config = dict(
    n_layer=14,
    d_model=256,
    n_head=8,
    n_kv_head=2,
    head_dim=32,
    d_mlp=704,
    vocab_size=2048,
    activation='swiglu',
    norm='rmsnorm',
    norm_place='pre',
    norm_eps=1e-05,
    positions='rope',
    rope_base=1730.0,
    rope_fraction=1.0,
    qk_norm=False,
    attn_scale=0.177,
    bias='none',
    tie_embeddings=False,
    parallel_block=False,
    init='normal',
    init_std_qkv=0.0317,
    init_std_o=0.0,
    init_std_up=0.0317,
    init_std_down=0.0,
    optimizer='soap_variant',
    lr=0.00289,
    lr_mult_o=1.13,
    beta1=0.95,
    beta2=0.99,
    lr_head=0.00714,
    grad_clip=2.0,
    warmup_steps=200,
    schedule='wsd',
    decay_fraction=0.277,
    decay_shape='linear',
    final_lr_fraction=0.05,
    batch_tokens=32768,
    seq_len=1024,
    doc_mask=True,
    train_tokens=160500000,
    steps=4899,
    dataset='wikipedia_en',
)
Each number is 128 + 32 x the weight over its row's rms, rounded and kept within 0 to 255. Layers, rows and columns count from 0. Numbers have three digits each. The size before them is the row's rms in percent of the matrix's.

# layer 10 MLP up, 704x256, rms 0.0963, rows 53-86, columns 64-127
105:138167084193153134143168126130102154119166135108120108142079169171151163054104090142128111111155194117100101091120108186105106102109111118141136115176137142069125156136124209108195193113101071
103:166058157110153139159096089109178061154085098111131106130143101151035119089083117104133128103101068122084122153117130157151105095117112163125091186152139159143109143102111144105110108127178171
101:152091059149186169135126127091066117153138151098038158146142131098137073067114149093135162154113094121103123112109106182155120131134145146155112131116115147178128136135138155161076055139093167
100:109209192130097150100109115126110187128187119120191107140155102119138104173128152085122084127155147132109176113152193101100117138119146144169110131079162119130121078072044119172162123141189133
105:117096163132124088086146088151106134092181101140144131070127144169115117102092137092168130156157141144095129142163063106097110114174174087153085126134095117171105244102090081124116158131134070
097:146106132099131115165099126119133106078143130126171142169102053145081091111139129097183124135140117121088131119105172048173085138177124144196175105119100131110114088131132090149115086195117137
095:076171155151163092089135100100167101164185119139119156127147108170083157112140182135172107130122198076091056135110142091130123106115125125160157105117112176062156122104107075153148191122177148
103:177182124135118158153149106141117172080114149102073135130200123138178105135158148087128144121119110129122125118060125113154096168166186145068136151122054100145135066134174125150181120139113090
107:151128082113119130094136125080104135133091145120158134136162084174145125130135148142099115072072071085109141129162089176191113132105090176126102084092112104120173082095127148137127140134123122
105:076106122122159141113113149070120110083134119088131115141145157153118113068080144128153120117097083079121098169147095193106198162094134056158090121078096143102157126119156120138105085158120158
095:132162117101141115116105176110087144126154117111141101163115099079075102126144141112128090089167143130099145139120170129169110068171144086110117180154071123117120153118087098160194123090083158
105:117121140169126125172109096141137144125114133118096139091163148157095095129115158109107162078133176116095135101136105205150122164134145100109100160100115139147076076168087183141080103156116161
104:110093089138128085098114059103128153138125141103168112154100112139083136178138118136101138109165089089102091175106140134074163130125162138074157084133123071122136080099099087131186124105163147
097:122108136137136167121146123211163101105157172089195143121134147189111128112127125111129092119091078145113096104128108085132113108144098161166117150177131130151146112138203133115178130148169158
107:056152122128030110108121083116162124119167117119056165166152140125154055131157161115116175098150087150094136156117153117151152124143132104130112167177144144161123108128115143142153119134127114
105:177154141074195132101086155161148095088164150137147118098125150158089118136113123113138099176095126098078084090178083155104107079136093107125115129113170099157140134130134134157123167086199140
102:130159080142177133160129153131171087145137091106164170109103144127151164130117084094155168110156124142193178108155115118139112169138097169080167180119124154110106174167181102174096068097104131
098:159119046120062094144104168117137122085138128112147132110080099186146063105065161160070070172131170176119142142108113146130144216142150132101157099137157142170081130126157092124100118169109109
087:187084104169081093139099133135121140171056158102152138109101163135118172082155136128117097156096136133107156130166140152153096106113167058120153108161107136157140131120151073129136093192159102
098:166141104181170141163149117128123151098140123104107139088181155136167148138187090187148087144041183138197058143114154145110139127133159116137146091215147126119087111116150219092116053124094193
097:177118118103139093126140123092112102143159119112115072116112110128153182099144085162128102185053063082120126155140118095136059156132167201136163117133145187105151098151104117071131099101086092
104:166137076067143105131139143139110135121120158177126101144134232169134104069092170128099131137091138131142083093086119149109128182113108096128094111139106043152092131137127113130077152112114113
104:108184109117115132143125080120173150151156124090175072095089135070139174142060085152095109106097120076141141153107173121114163119081131112166148162124135130201121132173198132163176141164108167
109:118152116125139160117103134130123119116153154119135106123102163073169188205171116155122083109176089131150086120125097112101103095113135138134118165129115109205160146123085133189095148083129101
107:122163083120145083125143102094124126146145127119096138129068124070147093157157162125178072113123107088105115178123109114155139099177121107154138188152147192067122098133120157111050172115196156
102:098084162111103131178062128123213142131145145139145117153115171072142177169155137087100152133086142124138129087163088023160071117113091051057097087134131148140164179188168135104135164141119149
107:179158141123067182198121165148131102118080112154092154146062162109118117161184094160158130170161111131080137077144114192145184155151160079097099161131136099126100067078157115162152130095076183
103:116093130079104093127066174116120119150159159146144163140191122163115109098156157118144109090093098131078181061137057157071101112150107143093106078125174129116167093168141109150141129078092177
103:105156117175146127114087151095092180161088114156125153130132182131135133107113153084182154108076147206084105116124155104104163136099134121184140110069131111131056167129133158111182125179135122
101:090118144181168129135076161125132164134145157112182162135094132127073129116122162113157124165079105198147132095108154069124143089170216121156147147161087181185102095153125140165156140110106132
099:143093113156126144091062182092123163030087143085140129123114150134145122113133140112075148145126121129124074167173101139166167100134126077135113086153113129090143083090146128144135082141111157
093:176064165141140129164116160119157137182146203040184180154099066120105163136155125107112150176112141128135120105134138120105164147105125176147117112094172119100090098100147160156127075077110101
109:166094146181135153205171121103076167157118098133172113152104125190113161149098145137095110150141118137135198141080197109067100190160142136133146112104154116102185161218155092166093162104143127
107:110080143128088123137135127178094180147150091124077117153109147107109110153099129194139133087116110118123095141145100123121090115102143166140129133070092137084124147099094088205108145141155107
# layer 10 MLP down (transposed), 704x256, rms 0.0944, rows 53-85, columns 64-127
107:155130153129157095110130133142140138141128085149072061150095138131129193131101153126156189094134135144133140086125118082173116201169111105150167089090147105068120110160114136087148113100104142
101:172069159177094129102093164105107141092119196168113112083137091147122064164126101182101141135111132189167105142185121114078183101175123139118122132140165134165082164097101161149127150156133157
097:181142085097177108050098122112082130104127115119189122162090131101167134105113103112126146163118203175149146106137169155255132149124079135101128099100096117153150161158172152074119127145120053
107:083134197149088162167160123201090110110132139175095111101132107145134097105146114085156110147168169167143146134171177099072119143124188121187176129086122130133122143140125149149132127138123132
099:060104192111125095094144120148105123153130105106138124116154130128175100147114094092091151139095101144103135191122099102165175104081108130161135180150066131149136079091117070125160113140087084
096:110141137124101097143122120104135126096132153138095169111131135142141145135066123183096162122079051175095109122144143141072186197119179120125089114067043141125111101134180166120094142065178107
101:154145169176135135137113129133127146109136137141156139062134134140088127113147059130153072117147166076115147131145118109125117138169138100162115134143086129028157139159143112127096131123130127
102:080104139121052089134197116146131125108117127136134118170124102157091127140230116146175174161168198139133158168131161097083072107083073166152103166083066068165140121169128156125139160124131198
103:033151124100120165131154148095181083177107158121135185087125142134155090132163156175173163110028120131093117111181120114052152147125110101121118118160107170144177184148118193146148127077146125
106:122057160102143133177118125108155088170116157086150134137080150116107117121108132131080129074135138161093094119113177149145164129095146066119156090176105136131153170128117105137170127084148097
098:128133128159170124164132158093115163079099135149097065105093145136107068134138138169153219095152068116163131108129128171087112121151099154119101116214161141124101109111125108066107138166223128
101:168136212090127195164107103141077092148157151099081108104120097190163124079135096174107143073118157174115089176107148155136109134112123189187197106144156108187078163127076116131122157123123114
101:125209159084115111123186161128149118128127107150107104091160130078137081055144074115113127112160144163100125128130145138147115127070170101126139132166109136166136093081125158071160107218091126
100:143099079088121112047115110124182078144189128046061164137091122175092120111085112098138051159137098141135152118125130131149138147098182173124115152150154080164128118118120109153142145102071060
107:083170141105094111159127138096143152105119147178149116124146158131191124169112155133130171134126179138097116095184123106089182194162146122112098105135176110143135182119134136097146077175103113
107:109164155096156139096146148176066056122131155180165089130161193179147123193153137105127104200087080126105116115119142129090101131107118094174118183149156111078161109090124126157150130132157122
098:127128105151176140090085063110119118118122116089111184197094152146145044120123116197122071112122152150131105087136117104142150106174099146079133130120108115085124190081165137122103175103084168
098:100156098122163133130173129170093176110103108154141160119100166096099167137133030115076171074091131111151081103169106109161110128140072098114129134164077159133104148188187177143151134131162095
091:137117161110096160132130109146158105123098095102184137148152189132112087128167129102116132149118165216152097087061119119159163114177121136063120128083143121160107100107117116162179114078093069
100:081142137168133160115193098107134160135159073125145102154088080121061125151156111118190102124100116192111123058122165134064124211103135115170128163133139058168089159144099174162101120114110134
100:130143161117187125156123103064105158120153149075107082111146125130094170122081094151153099131053056096122126141176121144255134096146118150144139142155140097160147158113189130198113135090138078
100:163193084134114073133207127132063077128110119069089113173155184158058138125161124113136129142103145113153114142183142135151097125117145154134092148151157123102085128134131116129099194146166167
095:132151138087153138086110116041086185120089144066102144125143104154165157079067045119156193197116118155093124126128158137083108155057088114130124128127110097110142123206135123142060101120164129
084:118122083132159152118087094156110116089130137190070088132161098141101109145128110199119134059155067092103082130099121083009120157108084168143069167091142154167087149194117129188060148161121125
106:112102084123101131139131122088108130183078156123107128131175139105145079167161169118130153170125130077106140121143085157126161089142113100115158161093189119108104100133145113076075161120140098
101:106105075144097097176102149089157187108122160039106148183141145129115159128143165155123201094165067145073111100145124133085121139166133112126140081157159113081163095167133095136157098174115152
100:188125175101103162134100091114120127144135141126123145170150136125124068159112061176123151047195179131126122148123160129046120094126146180188081148118132119138146178122146165146143104163111125
101:117141122128127090199155117104153080086069152165100176147143157107139131157076092103169111141057110116156150107103118195133039104126115099076093165153140155117168172174147127140154178100125132
105:056097089124100123143129080132046144171147130101092095179127131090076133152180103164161141065109144129133103100146214108096134128094199125098071121093118134060137113131152118072132129110126174
105:093143156134141181186152107105130124154113144116159107184129130099137197108127111120109139096030100175130120097106106090103109118171168139145152149112136172097067130094120093112092126109090113
100:153124146154142146143115093130102145165128093180133140080139075155065211118077073102119139129100150202103108155143132181111110132113085197155132080165105152130096115175054134125123148086158155
102:122210130168139115146174102150155213115112096103177116177118130078104168093112101108091100113150165139099085167133137135062162099133132154135166139148143157132067174074169100143155175170093084
105:133118154111193135178080107157116075165097152104133120123123111130046074154109121173089157110108123151127172129156092150144112093056134131140113075128123123118158093133137117132119143144107047
# layer 10 MLP gate, 704x256, rms 0.0965, rows 54-86, columns 64-127
103:089126132116123136163116127110129104167080124102165197170137134154097109086130119126112177091156128111160113102132139121162139126146159141136150127114128126101130099133053146124104108166129151
101:053089141107118155107151119189145080150094093168232128146107160186160163180171124133181097115121184120099064128135061098121150147167078166100114096119134134046165184105126090116173098154171113
099:112174139155110189083113097122162087107165131072130136107063175195136082064128122124134128166117161096136102081157132143125125196137079189119109104157088137127115153151087169164080191130098062
099:108084185113072124121100093121133153112201065137125143156080099095072169116130145152141180108093135190065102168162138156131079091109089170156092100201069138152125150176176084092148141150144110
095:126127143134157102104081168132134144135159149143123119082142158147158101110193078146155096149172235116125133157146103218155168154106192137125109152150080143137162111093108080132154096129140091
099:145098163110117118132121120141157169119152148132184126085157084111089144117110071096181123122124078168117135102196161165101120161126151116109137170141046126163064171165176120146180103123132113
102:097115129151119152127077159152099125056182130126134155105143174145081107161135135153066074136092076141087131107119135139065150151129118088164096115169146161144123056126180136056173131127143159
103:166086129167149059184104124118117121060141174131107117051081183056111139110104093077112102136064152145121123126125137150125114113074125079124156163204081130091123112142104082140153191154123159
106:131104114125115111164155166169113051074144082152083115146128116112115105122131140159148090141097063086107089103052114117156167163125132165116088088099155125067102198170176147101088142113114100
097:095178097095118068061067180128130110146089128146127103157103112151094058147175149157089114160195077126115138101120105092207162164118140105141104107092148168080152160106135063098070056152128027
102:146098118125145107149094098110110171122121175171130126111140177148077135086118161204120079085141190073049138071196110120127098178125177096135134166088135143072171107112158148117136116139143106
104:131112053155094153104178114138125171134144128122153067121112107134072178098050171131106113102097141098078180152135127107132185091125117122095110135094147154123085072189135149121142092056122115
104:108153096130170142122098098150112094084229082154167139124112140140160096177163164086162124117122116149159131073166144178166096153130136132137094094178111115098140118128122149094114097112125142
111:097164101104173137160128187106140128140082064129156132120167051124095162113066100175104092152152096167130098121124131105155104155152130108115110134097180117109158095126140127153087140154153183
108:138121128159143100146114128137128186104097106138144137108126157160129122101086106125086183104143180157145072126094103177150099114146161190130148130117098087111136065101100135136157109205142080
106:103147096126126180170135122137096111084157097169197138092160126154130132135178138136081141140052122069125159096151186129090157128124127145076106139142154150097089104121140177109145116106175158
103:103116099170101162098090077134127145094177091151159119170161080075141168139106096112148146068132121099144133179184177135133156119116186090144147125120140092116128133119175117138090153136168184
077:115055148108092145143105138127171146153118120124099094152163136118098145130150164131084149080127106158184233069126146144214158135079133189122186128120135134155119136166134153106127114160175137
098:106143104145150136110050053096141138140148079152188142116134113069127127168021179198103145094092074129069092134114105095166133180132128118081124106152157092113130132148097129161181139134114091
092:110106187149127133200101134102131157131109113186116124139039105141105085119075110125187132130186122098136126133179162101211145136130107076136055142120080128122104175124112139240093132068158142
104:142142121136101117113097106082122058154054214201114042180115116117100177137148082099091112137098178167149131131122141129109163145124173094154134092188144167099143150076120135138097161115151125
102:087142160073152115126134102101152112123125181102139153063150091129120145100157015160110147153146115195118154115142168114086117110099098106140117106127148107155095144165133138117185142151118101
100:190156046132156164105067111146103086126126107143141150145104126115112133154112117186148107142174105117119107160120144121122075153133121141111049117094132074165105100175131093144126126130116124
104:084113126071095156143117103184084138085180130107136124159135095179144150128131110116151139077154103073144118146126142085159172097122119143109110110122133150130159133135167114157145148107121078
106:122159140110166073065138095117188132137072148088147139165183139108065132126115103147118140099131123140125144160192085113132123165134142099142093078137151194109120142116138098133123190187110155
109:142090138146104158185177160086144106082088162124104149173089116146066114134156181170156110121082126165125150112143129157176090144163164134116085112113164108115119098135161132111153148155125158
105:120170153164120078074121142139055122168118133132100135139120175093053147129067091158103162116129125156091098046127134111176122174174129113156101167151158138109159104128120144125150197132099180
106:114153154126115134127112133121073116071177124109153106126171088136144120182104153181132096125212144058122109130097113142159174126137105132100177098130135093126106071127094123131168155139058136
105:136112147060113138072145164091103101087131136142085132193093143162080107081131149183207070133087156133176195110110149147149104186140150135098104150095135133067132152133125172083176085094131114
100:080142110104155160139201123131068108141129098129184159059132125103127074110151117146119146160117109058149163153111166105114111118165153142064114159154176162146097095148116153165092126157092160
096:136179094129097107097144139105174154121186111114151135125157195178110102089110107199123080073137138124098159169159127166161101060134211122097146138137095108158091122106152161112116142155130156
105:115158119115131167122167116088060116153093118157102159163126112183128158132142120120138144144169125106104172140147177135082101125201113200152114165135157107147057117079140198134141101065200149
106:137107191107087074083094149130124157093125145141163146117152137091136133097125132141134131149135129104038154039069119135171133159061123088110097117183149156134068078147178123107165148135092102